{"num_hidden_layers": 25, "hidden_size": 192, "num_attention_heads": 2, "num_key_value_heads": 2, "head_dim": 96, "intermediate_size": 512, "vocab_size": 30281, "hidden_act": "swiglu", "norm": "layernorm", "norm_place": "pre", "norm_eps": 1e-05, "positions": "rope", "rope_theta": 6760.0, "rope_fraction": 1.0, "qk_norm": false, "attn_scale": 0.102, "bias": "none", "tie_word_embeddings": false, "parallel_block": false, "init": "normal", "init_std_qkv": 0.052, "init_std_o": 0.00736, "init_std_up": 0.052, "init_std_down": 0.00451, "optimizer": "muon_variant", "learning_rate": 0.00589, "lr_mult_o": 4.0, "lr_head": 0.00732, "warmup_steps": 200, "schedule": "wsd", "decay_fraction": 1.0, "decay_shape": "pow", "final_lr_fraction": 0.0, "batch_tokens": [32768, 65536, 131072], "max_seq_len": 128, "doc_mask": true, "train_tokens": 640600000, "max_steps": 8285, "dataset": "wikipedia_en"}
Each number is 500 + 40 x the weight over the matrix's rms, rounded and kept within 0 to 999. Layers, rows and columns count from 0. Numbers have three digits each.

# layer 11 attention query, 192x192, rms 0.0993, rows 36-95, columns 0-95
547460465441586494537474422475557568498527421510447439490489562491550530497474452528416510499508577537568547620513546486534494485574496543539554487528499402534471458475479459504510523522487559444426535498495500451513484467454414567590492468589526537493493521477434495563468461503564529447
520532500460442496451515486488564474493507521492460462520491478551505538513476538514517537521438490499471575570515464510470539462530493494495490467506452500541466460486476524534564544501431514563538461532513467523507492478507496472547505528505507460495513530503498449451492473491512493432
493528499500469458522543552511445541529425463400554563421518522514554473444481540507556407456575525578482519463532498505474500475431451595502455556443574531541500440478561569479430420497568506567525514496561512507510500452539531469453487475458495456502406500488530511511509422547427423504
491416510497527517504542416508512530472495478597493447491462503505491486578478504537486512523470524461546468563490502498500465510550524529511540466535520474551480525476435516457506511537529575495479477415436489465531550432477452475506543552509584488511543531506483515491482549523550453537
441551489517473521513487426489430501537480490455500393428622526576464486516503583463481451578457460516530429425491496525457453459491440446484437588454548528493519527497502491497442485496427486502492521510505507515505520483518512496472497459524407470514559491560554518479493502488448574446
404471476523541483505533490481522553577511573491483539479562465603417465482521579526501480530463511489453489477533453547533463529420467544509406520421512573468512494487587541497519479496499464477569504529446507480452473519494587438514463424507441489487494472521512502481527391477506480426
527532464603554507466468522508508514539506542481448491528507529505461529498538501536548502526569550462545527520484477539510477519506516467541486413531510456439509492482423525432575537533490507521474470556503486452466542497507478451450388474491519474428498492525507510476460540481497507498
488506497573404435464491503433507560412537514445433514493538495447522474517578519544470496524475530560517436493476577498408474473567503437546493511547574523505550413520529514438479520551474466477464483587512496507513530538539427510457542430567513514455495502536510512487551552519569490431
481507612464566498552513504473470452520513430514500565500585505501483492497532522528460454452479486528469526436490525494508516454454511515493520482495546533518478530481548513497534568529544584478478517520499543595477515449470386478583572484496521537561488563466425485447442545454493507506
492502501494474467506498509451433491452406545487501444521519520516459472551481431551504489471447481462544506520489549503533588474486518449428461476461560510539488495505510509542517505473576473455488490514542530460561489510469491514472503529471479485454460518482463566565425427541421556455
483568505512521512558426500442486466517522452448536490523485555488573479453497506431535552471444580540532506493517491473449499480527374517518575474448546518497515519501553486467455502480527535489495498519482537500516506541475482530541436474514461523496439461547474516533484587477459467537
440450550471525449473484472433539444496481474456478522554507462535541440460469479485452519515516570528505553514530455508502509475470490512534517484543512485479564523536498440521515506554499525551510536495538505520509511516451596536460475581550438493492571443562442416488533535499526492509
488468485508492531447528456460448467526491456544581579538534469440462472518502444560459566492513490536414522460510452487539518497499495503470562460435513440454511488465520402506553411528489475567475480547491553500492513581550477444539578503478488540449471499551438592455472505527529550507
519584499547446472441540449503547581500502541551539506455505484480439536504447514474516474523500518478484467526467554495610501495554545486509526444509562464521498547492476563486401471468577512509440478456539470553533533464538463505491527545486571536550478454421536487462503460483466423483
526579474495463515559538542535519531520513522490517465490507563549428504564428491545414481527486582482520563471466490529540475497545522492559510469523562524484553521531494461514422490513518518519563451426475553430529533499522411552471487498550492576503513452408465532567493552470437499467
444529423517514564445503438526483511565444552557527472511495506420485523521491558413473541503496487450511503568479481515554535501490473558510553446471414462572493425504449393478490480525543492493515407495453481530544534567519499539499559485531501514474521527576477569469542509452536489537
508504470539432427543468487577541504491533523469567479538451509494489529541532578470499536511551443437472458525502568476490537521484514535494490493530476523506477541490570576524508460520467465413502523473500497509486472471494460579526515526520496493498499507484521555487500445528524496499
546462460475601483513492468469487510542445432482505444485475589523505463492529525450494456508548503605514491510561490517505490539517443504539484533491582478490472484492519527475530473539518522437467546565546502506501475528467529516455576428482506546522504374474467517456456484530563463519
493472492483543493534505507462527490495569457541505502523448529482538437437489426481541525529455516550502530494508444532536564497519467460529473499441476567480491531490444570478447458498460566541483503562493541426548561526559490453559451557479473570481517509501539434455475488564516456460
535563498430513530485513481522494546540490438486559487554454477560465536487464550481481460494520458516446457577466487443469515526450547502510508458526508497545537532517554472530530463457525468547511504471455525459509561540518447469553515528501440438568565453513521534518474463445453513479
534534511456506522536514524547468557473494582497554461507486493517477458460530477529442492510405580475432476482516495489546541496510545548500486390495536538481554514435525533489471546465482530504474496508535522462474490494557411439513547491532556452457444514538459505498469499479418520469
509486468521467556398484548506473523466524527531475519516492483473498480557460455534474559521509394440536496535542561454439547511494531509477431543474505490576438535476513496506526515486438461506560498502494503424560501516538538517519550448509482474551553509529439545503498478502545565487
495436495425501498483559489516571544548454547490519507467426525512489499551442510547497451526618499527531485556557550558511469561507587521521583492468475450457451478504528462478461491505510482519525496492411496502486475517514463465521461546448513444457450486426485483522469432523519411525
511477560410537482505470492474501448496593508467571458488458480538482451508425526476493474503503502439436492467517509500502500468488545492491531522487516486504447504404532475470478467481545491449512543570541537497513477480485506443495539525497505532533487549480539487467543509519532521450
473536541426488533511459441475553496469520448456561455556544526497486550506437543419488488473555494507509488428571519517464424514535536549496472438517505436458514490554543356505526468477455505539468477566546567501495546469482521424454452474473508465411534438543452536456507561489459544517
478506477474524535453477508549525484504463373576431500526549530565465444517399508534480490471500501473479475534525492560595464503521570475566435550535533455564479538514548501505530478461474471526510489508471522538490443492535471487526551552503459537425500526458501502460495459480554519571
478481487542569503605539470485400570474524532462431471476384536544517513518483513504586464569475473507460474447470526545457476525487513493551534505523509508497470492480466470484526461436514470531522490524438462437457506452394439545485513471486489557530528478439512447523512477485513500602
474480481549547470475473508485511526424517496462535466513490503481549451520508532546542506426520429486542477614513561519571521507411413450476489515558502485468513509500564595477481413518522517476473467524459501479525570491524514488552509515470511551537471513446559483471481482531464505486
536491479394401443495547527559496570465500536508541484569436502508455443419489458488504534521492518516510569582530516519530412510555490485502498520611430440462566520489543496510521520509492466526532557529534458511519498501537502532517473476493497478485408533458494548455579539516500448529
528528505446511465516494498475506489531483478491421483518459522452571519509483432506468481530530450578448535461468547477496532543498416514441529472514499477496466521484517514475518511506447559436581463486530541424559482465496464546548435497432552467497532515527531549451518492509447497467
541432469460526491512551520527482439554511436493441503598583458509460522440532455465498546545546592563503478449520480505494458439521402466562464456446501572489470558528575554540497549533488438482501531517556481497483496436437474580514458388558528493523478530585512456558514543474547513497
458461522618450443510504536518486455489506577515521492497473573515497515515500453479507465502480475455520520489495473485493550459512479541449470483485493526479454430460571582520484507520460459509548470479534453411506475483442469487504496448514535391459556426523513552489561482493546472485
525510572528496405487476448488447470433473565489553510478484513539473478500539459496444458454486511445486506539443430482469572487519513567467479410474545540429492455497531489539528489498427473475490431494505544473565589499473486491473505533534460458511457499519493508487483553544488540472
472517530513443485539511512533457452486483584445452509470593526485483470475497491476491565480467527510535509479491490515539481462512452550496484471472412565481533514523524525578522512467457472469469553483453517485474529519484483484505491538468533546509528437543510469466487487515625492541
498504452600508394459544441502512505504434565551488486520491537440432491487503538511433499496582529555549460512529557477464482497555469515488486509438570544520532514443500465446472522527375425478500559547543491496466480534512519531512482449510519467517509484485438455483475486527487430564
580491575600467435433476483515518462457510530512539517505541484517442491520521394494424536584484478495409514522408484482555511496602476485533509531527514463513553536551459552510447473504467475475479514506502509555508506467485467500462460453476485523495518502474447524519478558441495531457
431477504471435508477478499512485483481492527591501511512506509496558503553497396536499552499511558510464436469524484480545449543432563509525507393442533451404465541478520499529518500493491511485459482549490425563588536504527529550474513495499476496474521505472507547554529480494528465470
476517548472454495559480524538512428464494549479478480476465551463555452524511497487545549515458475513416467559559530468472570469550460483470463451487475478435503440509540472499519510487412611465457514471530536452532480438499510556466501464555483554510498450562496449461435567510503490441
514498513475486484545537552551501542492494492466483492490419509526468548442557496477553475478504503524485507480415528492534529504509517585459577526480485442527492451512426459503537522536491482533484481394447533466480459475531427492525508583467519514546595512466557472528567609531431421432
508520541486549462486534436508538546522524468492547512516513523440472541434466453488531574451522484630457530446518523459578513494444540460498538499488444486473483517502443569442511409523542428533535536449544451468549514473592512505465519521488490520463476525454556529488569532497562513575
422499515510444522450508540488542502533394517447516448573468503531561492522550535489417476513480514423472433484521516482546559446572441588465509511553482464529552435503552432535470472497534529569510580486531484550501457468528458398482458487438509493533511502540526466500539453435484506577
524535492490483504468516534559487475586525488570478581466468482494485470534571489504443505498596515521452439549542462466494507505508445475481482509483504514490474538411526545556472509509411515536483535483502542485556438552480450482527547488500515470504480476491469500477511443489567521502
554445481517513515497470526553467413567506543486522478466532532502532519478516501500483518504522509486520447464486470500525465512486497426513530495456443448528576555505437489479539508538423486461477577525510483469504471492537511457485470491507507513495507556459536567516522546475458553534
531423498474510514455524435464500582487487463522533504483487461507498493483462501485470519473568534490495521446545500465506553494462536457473440530470437552531552494528474518550492487455480535465501457503500467453509489495508453517510497499504480516542496466430488479499474532518468473501
449473511534506525551436472504461525447507478551524494450517432435521412480462501559477478544484587523550439567430528468525548514506518483461466417439507530473474537477488508577577516461470460540526524497470462510492454564494508512459472414514497454529492589597519498527499491455469557441
535503488454427436516516562522488527501481550584571550426408509489527486486477462519462493504508452565520509448504548496545501538532510485542482556499491483479455456496527527517545508427499515553520508507441469496478549530503529509472490523521536397465431463460486538486520523541480521545
504543471521437491558490543520465562492503507489475475454463515487485493492499509515484494490533469512496453525411534459446558454523445490477503466473537520523452523577447507500513550480449550507536510465491544450496497468468528455538423479422533503570471508538475433603512558461459492495
523526536459533473429462564475517580517520509561541523535488529480483473479539513490456514479455552508496437607485544508532552474500456514528508587476465566482507557515415474444475529576467530512487434542460562521455457490475577478427494538465463518487465489580540516508510480497478458577
391502472546475482537501474493535455534470510613440534519507503512445494524499418501558533507457430518472519525551489419503555480489526487487506560466486503497497520465509465557546423505470515575460575557475448541409531513502507524497517525459509508475541515512453450494477490507491408555
433527523578474493531404497503384530615503511539493563485514492524526517475495516533517471532554441484464508519454540507582495529492515527491535542520521510547522510482531558528481465534450456562501455531431557472452461473493521511562542485491551499471485496524501528445524468479437566562
475530496544517565552468476487478459450501465469426500480490451540408519582535508514510526452523520493578536518522486458472519452478435534542506500495477481559452577478573512505501446509473483496561536445484563534510481446487486453475535464488486491446505555547431452508456491478445455464
487504442528450420537470483488463489470483542508535508538433515609517459537529425513520486526492535407510503491495540485499534519484511549458499491447492565427544491456413520523546508488509465485497521532521529502530496530542497402521498525545474510463433453512546528492512592440489459448
505534514482523526432536501512465562584492513467527568513551482553408526494461543425506449488526472629526524478459486484556564554445453546504424513511554464509468526492521504470454571499531522476516445547485478484467530444519466502469565550513526486431527516488514503444506463507462502544
453540499572460497507545499496524378500484483471462514511516533475517454522567548525478549527511483516528475511566485472513531524475472567436474499464561445525405552430524576543523442506505499543536507506499553519585434461476440492494507377544399439523535472459419546518422470555590562512
487506509549522503495489473536466496444544456502528449469564530482510483526539498509517569484532496504522472513532513511461525523517420536510463471521502462536518536489489488546499481469519496460482460460553567512567545439495438448456498503483551420455514519516523544541565588529426516533
533554492543551541456486492464418554474528535483469493574514529440542523461513518475501493482519510509529474439510452516555458506612505470546515551500493486485501482497433578456555563484500436496504512496500546488566530499494508513421489515514474547514505393444556492504440481512472530466
490485452531477471494501544509504451523503530482513504520553416512509475524499456584455545469528484484503505519515546508611492484484566429458486585447476497509555506438461551482467531525541458415455505574487537497476541494543436435569486385547483574547492505504514509554425438468510509488
518487450494542515547476476545498532509486463483500426466567478488473509508574601491417529489459488484525491530493487470466475566503475443504515536529537494513479492515530610515498493531487540555477464406502495456488432516450593537510487501464507530501526545526512448430508566457500552487
508496407518474465490450514480574446550455461477530465485448496569483489482499568496489426581488473494527457507512475527498464496484476514531511485533490546497521470491473520485510535474483375477586539507505503492503448540542520507522508479502519494439516523552482430539437539569491561483
468469537526458465474482464454530535500474487546519520516501464481544534437498526542573527501498450515526480517496501491482555497482482493464440518485507496478482496517454537461471518385525450543468484575561479529495535455487432484517575577550482540509508492483492511540510465491535551477
# layer 11 attention key, 192x192, rms 0.0992, rows 36-95, columns 0-95
506466533498532544556435491478472449472495459549474441538579413398497453413533520495533483453445483516429529469549512506549483471464581468474508547525406499466509515458473475518481480547542562516524490513500479506488560498515423500468540505498552463510413567536491553472518556437460517487
548530494604497581537436469461507505511448503504538482473499484576501567467442524522490458467482427475528456490508480527504454535483517500416463517480582506532532428549447461541490510477528529444453441477554471518455509490515496487496510490526478493475431533520567509466526521492455526450
450500492524551460508475490501508504514542445510549422586398517459483465503457521502529557476436518481507456491500512549511540524451532528492508484487602445520546425562577478482416473508548471465517482484526477452494497458509520515492492468500493475462508504515576518546477424516540491536
499457523491513437429475430506463494493507473509448546472555529496584550483501500512534511478496556483470522526544549468453515515454454476558598490502531493487508505545463509526493412521522521445468594497520517440483535582505538482483431513529503424534491551444483447525467580423546539560
461467468512507545535562450482505489531536421483517486629400480488511503524451528525443560532583527514525472513475468489477588484572481535549556481494506489468532549465490560465520485508548543477589484433485497496475546465504499506427478453532462470541440528490498498479427497455425458548
504536509495429488448536542541509545557514484481506532518443531556498459559495544469512514518479527506465495468497450442484489479518460475502482533466487495476503550490493463497503514487513431551516475451407492480494517447469584497487474510511491522498505424470485475476573542462557563504
552554539419545460474494550481432463514488509457416470585543516489455591541525539525474448498539439514558537567487497510493521487496464480483565506529540523537453526521537478494500494465551459489516606545488481535490533469459561487523510471481533551462467523544468463474484468517504516491
527480541498461563489546458503490425565513508416525472519495467501497499473514492545484492491484443483410540534493524476459468471449503513486501465581550506519483542475547464496505489520507530543470449491411526417462524533534539524496576444490538466562470470459480513542505529455497502546
526482534512428553571576511477498510504445456550565446449405532562552510518501479505524492511540481584504532518481509588511520601490557465537449434498481522462495483465505497466526474455415503533495570475541558426433522542551473455469475444516505394459503473477554486529551520508444466471
538455513491540452473474471561459428492528376500530494490553467472448493473562468385551526502524445626443460462439499554537483500494486461546498550503519502483480506525570495493617466487464490524485529470511456492467487514465578502487516464477489493500461558482513506505484558487471510468
487478491517461494518453487532442441529462468544520482490552488453484512452510502532528504454489516482470505486543459445456556481420512587551543454543518506573488482481487474454463552516496450441502487573516468499558504531502499483552524520552464473496616399545415480390588451480552456484
492528468511528536516471495512494564520555436496542437484504478499514447450503454473490511500469550514483512517459463467507534603526476564475475483488512542513522480406492492508508482458509565480509524570535584467485471502519523514482479518497499454521507522500520533421514511504451479520
526555506497448542453501492517513542485505542556463541480449469522468474527448526490490475490553511470434495510532430481438500511529486503511521430530520493516534455476469564494470519548501505507489465508553518513518501615558499504550478465477534499509486460519544430547564461448538469421
516527492514588508545484523497351507475475490500498488493533470391517568418461476559510450451468495479492428452530540557516566489448436489484492554521502484547424500553438459509464469432502499540544567513451546535484520484551421471529585501523487501516488527512466491482469555500461460515
501503483447469431458515411486481497575564506512540442460508513540513431490516480535466535461432423466548519522473529519469428464514564519536475404537438527487512583486544504526518447501506527543497528534535494475542527506565575528525491432544523537523487484421423477457501531511436464526
479452506482523481498506429535463521509503472463470542455520538460482479537472544553546485470493512506530593546533496473441491485471464512447525450497564565488557458488482541536492548464496540523574516449462517457551438484517429505578471546503481568556434531507562525469479448451434483445
535460483530548457543564504474525493465461566436519443505564557533525502477491558470526459508537520517466510532521543508510431432514516487519509530570464504485431502507471442514487534512476447485444472534570524511511518432467467400427528511534507449543590477471457525532464542510534498434
528503446501515497431503482573431492538457415535572539548480473423551519563494508517477491493494473551472500508560473489507485501527525464499526511505523493533477483452437490519500511497422577461508461475532505481498487565538504480524475571459473531501502528558430516519497535494508461445
524492526578515428491479524512463438479519561522528560524536497492498546515453503481421493541407441437492507452566457503510533483536452531489531552523542470487521466460488420525467464476474442537541498553504497583526493496478482485491495422524488610503564481528525489453472482450525466513
519479494499558608464519493480478544506514420471432487421475490498465501502468524492477466430487485535517464393497537494523476402510478492539490435475515502507475592496512432553541540488485564457521519537556511462497521466466444485474549498489543472484544430553461494496494488489599607550
486491527587563509465546509542485466452497474530519493425547496451521458548522461472473535578539498521507540488486528514462575568386464556558449484529577470491437483497510506494501416526502481443529509442446491587451479506454439466529402461559516462521528552496457482464497502508533508515
532492532444536550552492527466491467506563594421475510582470495569505478457520449478543548531471572477564521468516546477529417464455477534419540521453485520557537471504490596570540480524512547448490432557545473514485490454508496525496570480532523458606433573486527518507543488494529479478
504543478353494508543535456464505390478503542481500447416528486491514494551452547466588423447511485526451534499511532549453560454512548488548543543495455470483465456517556507544524451519482597508478538518433500557525531425406500499503511564543427477482519541471420491482458526525497506426
487503475470530470582473458469428507425488528523541537539508463531541451521475505503462589499585496464428556460546546570541537533488575488538492537426544435538436431467467522502508475545493550532499584492424509441534486471524498472501462438534469454575557442492465513547511549544437471404
433456517519564463416482463468554421560537546432448481453499473506530479532485382471562511431522497538504511443537442502445581472571483550553537434548496511515466551480459520499545542551458568510540498464519499444500484483515465516553483544501519529503464495488496511500465425525520499561
520484456504416516510483455492492534497531514500521504506537451534539453532502581430510491451598458455483514450484537492500493518537511432525554448446454557519522491495441448491522494535485491545534503453486478511498520517556507494512523566429543505485537540486515490451468504538559428454
535570491443522491516484509401471497483490531468537525450532480491545512533479563527465466560520411547507571486560448498542456522546432539478470587544528516550508545524541425484464536478534610541545467492504492471460601436439449521505468599405464472496556445506476517567468517467461566509
513497502450467531533507521505484476456481538514511501434535471551412523512558571520457466481454527520455554526456531525556462510555468486465578530425558442484454455478497530540510548523462475479518591542551459512509488474476486464530576519489499425524467389556505537457497468470506486549
465594493570503428471497526530482531531511458510547481488519547489533503520443518439467419488514505468491590531520580524418489518484508506551488491519525490400499553511506528531506580536405483427482474446459440493556477498475411519499562512514452534443541464491493503509505552434516489470
511515472455426418507433542508498518502495603525580512454536511468435496596549523489499482531531466568460521574499471547539482452493477513493498483546518581480561422504484550563529498471482520473438516471544492542474459387514454513417517500519495507450499472508466505432498452509502485506
545488470497466403539535560523522450557452455540496430500531581559472381496475450496561436548457427474475450472535471468527516523524515418523488460481427536470492523491523462495461559540458541513448432522533539442469515490451493501514451530568460493533511499430519505521577577505541479495
436480535590459455461483468450480534452432522523474474546613517506552523525497577486531474486487504501480455507528523518579480443449525518532526447526493523449516495485497435464468561503493480526460497485422511449447500455482483520481419494484433518510427549467442518548530540470541496427
479491471475499492471505579476501471488473516543419517468553473602514519505450511511540620504476456444517498512497479485527471511488480515497521468517591509537455520505457509533427514492478503450509496544599502488482437511583481518495461440476489493540473523524520490462494503470461538520
522529560474486488524549503546534526477432483413502527458590513515485524575528386554458506484533476428513485517404421533512556483480452430540459506496515554500457552484577490470499469524438468559553507612488508540466497559483486481542485566503471450546530488527516497512484505488502512487
492532504470555507489509453539448502552426428411518525478501493501481472511551461515529479456518594555484545570546449503467465510509477501434448492543523463503423484542539581497497447418529598459449478407569457479527468520434460454515478536546493503397454549518470521573478557509529515508
465544524511390556407510538446497519499560516554524571498485488535474525459499427476506452515539476469529509545489479497427527495515436542429511510563532532452539492536453552521510499461528526423486471519493477548504493525546564498431543461533456491534535446523447491463516478524480451481
471528458481551526545488563509484478421451502557395494505568434518505461449537445418556519555444472525457489459442489484503565515500442467464500467563474454583458518488556498562474542489512487521542513521467495529459536480545474492531492518490453472509479620530600473501467457549484419442
463483461543561427459484512537598484487471599494576541545506498534490519511549498486468400565496416458558508450500493488563490500517447484532531484555490478483514510490459478496495494497454470459533449505481529487550478554512516456509510496489472480530483493502459498519509482517497401563
479517558512467511490524514461460557531514526629520509479479490525500556442519410507450548539535573430438447544631569518508495554477502550501547484537523422475544528495492516499562536454434513536531453527532547532498436497502457501367498530442491538518503489441551480556553475472479545494
528563462494473464535456517513553545394459465569547504542609532511403465536458435540461471484465522478401503504536523542468450497477435527467506484493478413538492503501499585533493482528431459533510457500502496509502438612514407505572480555495477503492519480541501458486475563440510568501
451528502557476549519465489483493542450544471490513533519503490499510513538507489546509526474489435534473450471470511591525493510494508484516527485513517514439493541540503521505499545511512503576455451474411585451466539561468486521471472524420438445528456509445435517540470584421557494521
449502516467448521504487491500447457422455533484506522529483420533453482522455554555498474480465489445523508426421556492563483480502587432514433575463517487549521418540545495467434511490494521489489451497517459522554481469473470507486513436557544516500514520523492518512487538486485478447
450428527430576512473499462452467522492491535551420538481403481545449493404515401459477430554509561485554469593553515502475510515502429491517498502513480479489557510512502585398549488483437500448445526503530440537467535516430481506517501448527517567454546523546522469503517437507518474425
563537485492518513520485530494498472541485538546525428523422533457431496510467567489519504452444518530524434548567490448449480539484483483418461509509536507462526494472566514521520499541441537480521514473490491488501478511488575527441534555493491524588457490481517474469402492484426573517
546532490470576512502552549463525498501473566593443470533473461472496471513478503525533547561510482478454472401518532480458533456460479425443512473518512496524474501506441435530482452484485483484522490447508488413534397510487454508586589494469494495439466545525552457535492438475550576438
456544486492527539423502538545518553529427465540512477450560476517481507494486502474512550515472466535469541492525554567487478508427557515507459512587519469540482410512496613505521552494466574461440463455548481492491516550439430484558500475506474520518444482573472563544447492546515505558
508563529477435426415556570544454503474526587513524500505543556535487510515531487477509488549563532441477533476575551520496496501485520519502535461550511473514509449523472476462482523526396517457499474561528523454558392482524463550467544519520489499465557452514474567543518442505454544536
455488503529536437478588502473430491464571525395552541520452521539502517520502514523500482524544529493511500515508481516478433502517537448532483487500466473482497545518466580558415418420479523534494479449377500512538498534503420492475548504534470506540569547430475544468505498544550544598
478501564480427532518441500539491556516440472455589520537522516568540549491444558485446407479458499502495586593470489464448585532533520438495476521555528575470502483491548496477479484407479553457519530455565426488489490513522443529469493579473451466462451526467532480501483528537542515530
478435529450481625452557486540467560441517506486553455536588486482473510497476531456534467480526452493461506503513534525457464489517499492452516593516463500522453377516561506467479455449527553541511531431557441497495457505453464484495520489563517514469504392524525463457477487519565508461
530478523463488492513512443523497467515540458487493495532507519582477536456573523499443478494517519513451467498530524495482536454507432483509462482454488494463467467532528522486558504494540504426477560571554561480465473511463525508441515612477491413519448526474471450544598519471510566528
375518494427518452464461501557459485530485524580471480478543511550499543522545515511475495552493503446561527527434505520476455529512504507510431481564548500482510462471504522497515478506530515447437527499450407501589472573533513583448499502478512445578493491517479474461466484514427530577
557475512508503531488402501522496418442471525449490485452627534511446512516467466486488511500546441481471488517553493517500466544506460442514426470434514523543408479492564488506458501466439536572530592551555499514375507482429579431538464449485491503529408493467505496454470454574508571485
517506531467445476465541498476509546478574406479473492529474517440517511508480480505539504500466431542564505414427476496548493437556554431535551520417559495541483463486512476555486482469537476472459497492506532522521508517527531470489454460521508432599543514501500505504596550438570474553
427561456548458405494490453535514492487462512516458470493494501497451485470598498572539574527533492490524573518533566526514514523526525539542559478539560452500508480495419564485545487536453540541556513507618547442459494565502535532540475490429541455588495470496512512470493361498452401492
454593468500428430500522524520514474571529450550524495521528461471454550513525501576442506460532484475569506556485479510539436505523446526461455491506453461559503569450539487556401479570506525449537521471546501471527478493500548434524537537461517526499468470587443526435503483488463454504
472509564521458533476532650560494498537440493533547521541479501567511423515531593435558413490472507461512520569523515490455480470544495489485570562499505537433510495500447470549524529449475459573501514566482460616506519589476564493476573516514523505526554445482468467503554493481507454514
464453469505403418504571506504533547485539508534446490478466440579500503449494574453451575513500548504524535452452554518457532558510532532409488528582458447501516545516448441473490473509521539477427548455527534369526477479536462468510515548493543490467513467473494502534476534470516485582
503512505432441517401493534532490532557539542447402514552497516507477472499505530458550517564558534443445528478532447459459547501483465474503467532518460533494438440497469503547474521467548519422525432485493534508499524516432554525425429494449505484472523450495539486464466526486522500482
501452477546522513495493549520551443509501484501561488424538485432487520527549568516468484465499549500488478511477435459465463509485466507519521500546486458459465486501504492552538546534520529512464534508414562536480501541485546501543592460446498507539517512531548484555546535434497545540
# layer 11 attention value, 192x192, rms 0.0705, rows 0-12, columns 0-95
557494432439529481521420466516577463481526581592513492485451450436465474473477486471509528464531484479510461435536428418463460506517499511462515544433560529512462511492535498518459553497487502538555448539586423508489600530403482447482468539518526574491469499493478488505469502517516517406
454526456490440588523396519484512404523493545512512463507475437480431559499525515517534498506542497468457569500562540415449484543480517477506493485450487472519544472515508502465540548599505482489477498514407502542494477443477544522554516526429577551527475537594492510530489509532487495509
545465612583381530468530469477465452495465562489476491435508527441491505488524502478526511499495488484483466497504470476515451544541522528556513505547527532497476472478492422529528518561533461471544461508584544518480507437489509479461372451490523539521385531548516471522507571507508489492
444532616562513491549507517548494460485515497506457536481542457490553541454547551584502508448468484554535459435481508533499488456503534506468560498502518473487466502446503536510516454529480547511544502479416534451554473483509457486508567522493559469470468439490456492507534544521549538560
420572543517534549490519493447502543451502444461468500495446539461492545501518417558582497456474503470499499477477500467469546442488503529509472545550464482512507558480453491489494518507541539465556524535440483511505482523435491546454492517510495577486485542518574446454547532512525524540
484510554545445514499492572581460519456530527496541476550495509479475508455506453507522512472478418506512482552513538551535518520436493525539449520495530511466527483452490444526500512554574489473498512545559531461540519454568490522487516497488522419461545392565455480528549542484433469506
493511434487389470463483481554504472509570478495486533428557432446559510543510506500494558510499501505452495452429445502508470564527474495544529456570535538516496493523535469534500503551532465576461506400482474507487490540457575504539533474473492572520433554504409452444437526539520544510
522461466495543455551450409481505483562477480480503482481460479463466500450546484467533473500497462447504607543560515459567486423483470440514514536474523500523586433508586546534489454477438513550513435500532491390523456460491548493538475483369514446545473467480489531504504471519537451475
523457511488479517477490501425486501526521539459521532492453526475454567517463596563418473453493500466462511461527492501554489446498488434497564493556470528503451520517515473487465586505519484529523469477472510563562445523502527499557467469508466522442447518446559419474529485473553462485
533523383517508532471511563509505401432490410479488483548443511459495503475514465565471553407582530551494412568527581563527561536536482541436531508453518436498534509487542572550452541480553499432488479424518484493548525453496517463538400511506490473529463498498444467505521547604553473523
518592459563502578476512429506597545519538508516463474502516481471431490514572476497574518440458460445484487433497494497379458511517485463477521522453581535486471398458434506511496494513502528496466499537503528487501507542516519468434531620513424532477576544447488516558455478516475482504
501489477530511493501500480532537511525424503554556521470528492502437462547545538481533457525506588460452549463469458488490509423495519485546493531502460541443411472523455476465497507527475489513517463529550511488543506487506469503557400488461467507459572546484563505501488505522463460534
524519566501504524488523454420554445524558556577583546540547553519624543496539576447483492482518485511555555434550479480449486508482467458459532452489555526467580432520641449495533501440461530535500539509460524414579520507530528475514463497488464475481514468489479469425510530568553469598
# layer 11 attention output (transposed), 192x192, rms 0.202, rows 0-11, columns 0-95
467551486481479564421540465555545514453502436538433521544497466536505421526457467443443459474531595494525427513563476463603502575537464537448474468510509463451458574454446459491502541508468497513518483487466407519526510506441543466478466526458531411499509456531456527523553550555534501472
494497451467514513537516518510446490502522534618568485493486570521411431440527497460433507481507440561463544494411490541532537456409509429504485481513501515543530535510518505565404565533462549491497515478523465497502552508467488469539461544486548500463573469481536423493510385447574521535
508572484494530515518475596537504480519497481469468434546492479473565467419468491462463494500508517483499533495494461438496516570472529561521531475546408541534524496427551554511476501475530479521472490522484490503515500441498460483492575527557512529461497530410514535508468517470486522423
563508469499561416508455478440476490508563541452484516522551555494502495534502516453512504519521497500479465518455472526530462493495471477508498514549497501602520513533470484467526546526463515523501543543460524471461486541564539501490474485485513497504513484527542535510481489542525456511
463479507574493474499517460516528499501474573503467526532499502467559487543434523515485500498550511504561523506516535540500473517524515485520516463494485461535473498484493479470476472496545504471509462430386535529515513540509530539526471401480502496558532486540478536443431446463504557522
558447454490505449515436507464525467421472630458485487488544498465545514449530431522515531497485522515467485532449508487453541504488508532501479527505448482473499477582538562515510553591403468473509516505431496486446492510478449443465512496537440523526451457546522540526507517526474488538
469580495485556583447579511602515462592565483523521503548425531490548506506452571448482500470515457487530534471528537459525577511479545454503439530487507469479470499545407546454487499534496545506450544511496478434425445499455554505519529534570566423483533539480536445565486564566455526555
517525502459502493471522477477494564428494444457533484544533506474484522527524527548499514541505438563531435481417481465506456528495530561518436502466508478420458491509525542459482501439481509571473489542522500504468482556491507507460546554513466478464570531471407489439409422575477516528
461544523523467447480526570462525512591521614487439473481518504508489501474509440457478543472478462490532466504576453461586437463522522576493508479531484570531552528416390519517453500465543490493427521475502486575511464490524557478534491545407531447511506500474505396452449440444442587563
510524468558462502493478474510477603506466473472461561481465497411533472476521447511542510493447491557508550390453522485511517384546511532550586505548510439490468430541416517427464581500536467470482519497462464494497474440556562538501575533469579564545490469490470512550513458474623461498
444468503560484457443520520478447460497467497545456533422478494540555509534497540573522449569500509456516408519482484494581558507537528470415536538472493516506562547496583385558393453560422530473532514471495368483462558532501501540494495422562580510554456510480491473500501509532512442502
429591582501541511572519536493489511457536572442563451481540494555576504549442526531443483484529490423537456540422487485503469507522526458493511398478497535477529431476444536529503491482556505446462481501539462503548528512474437455492471491531486443534479508464455524500522519570474503482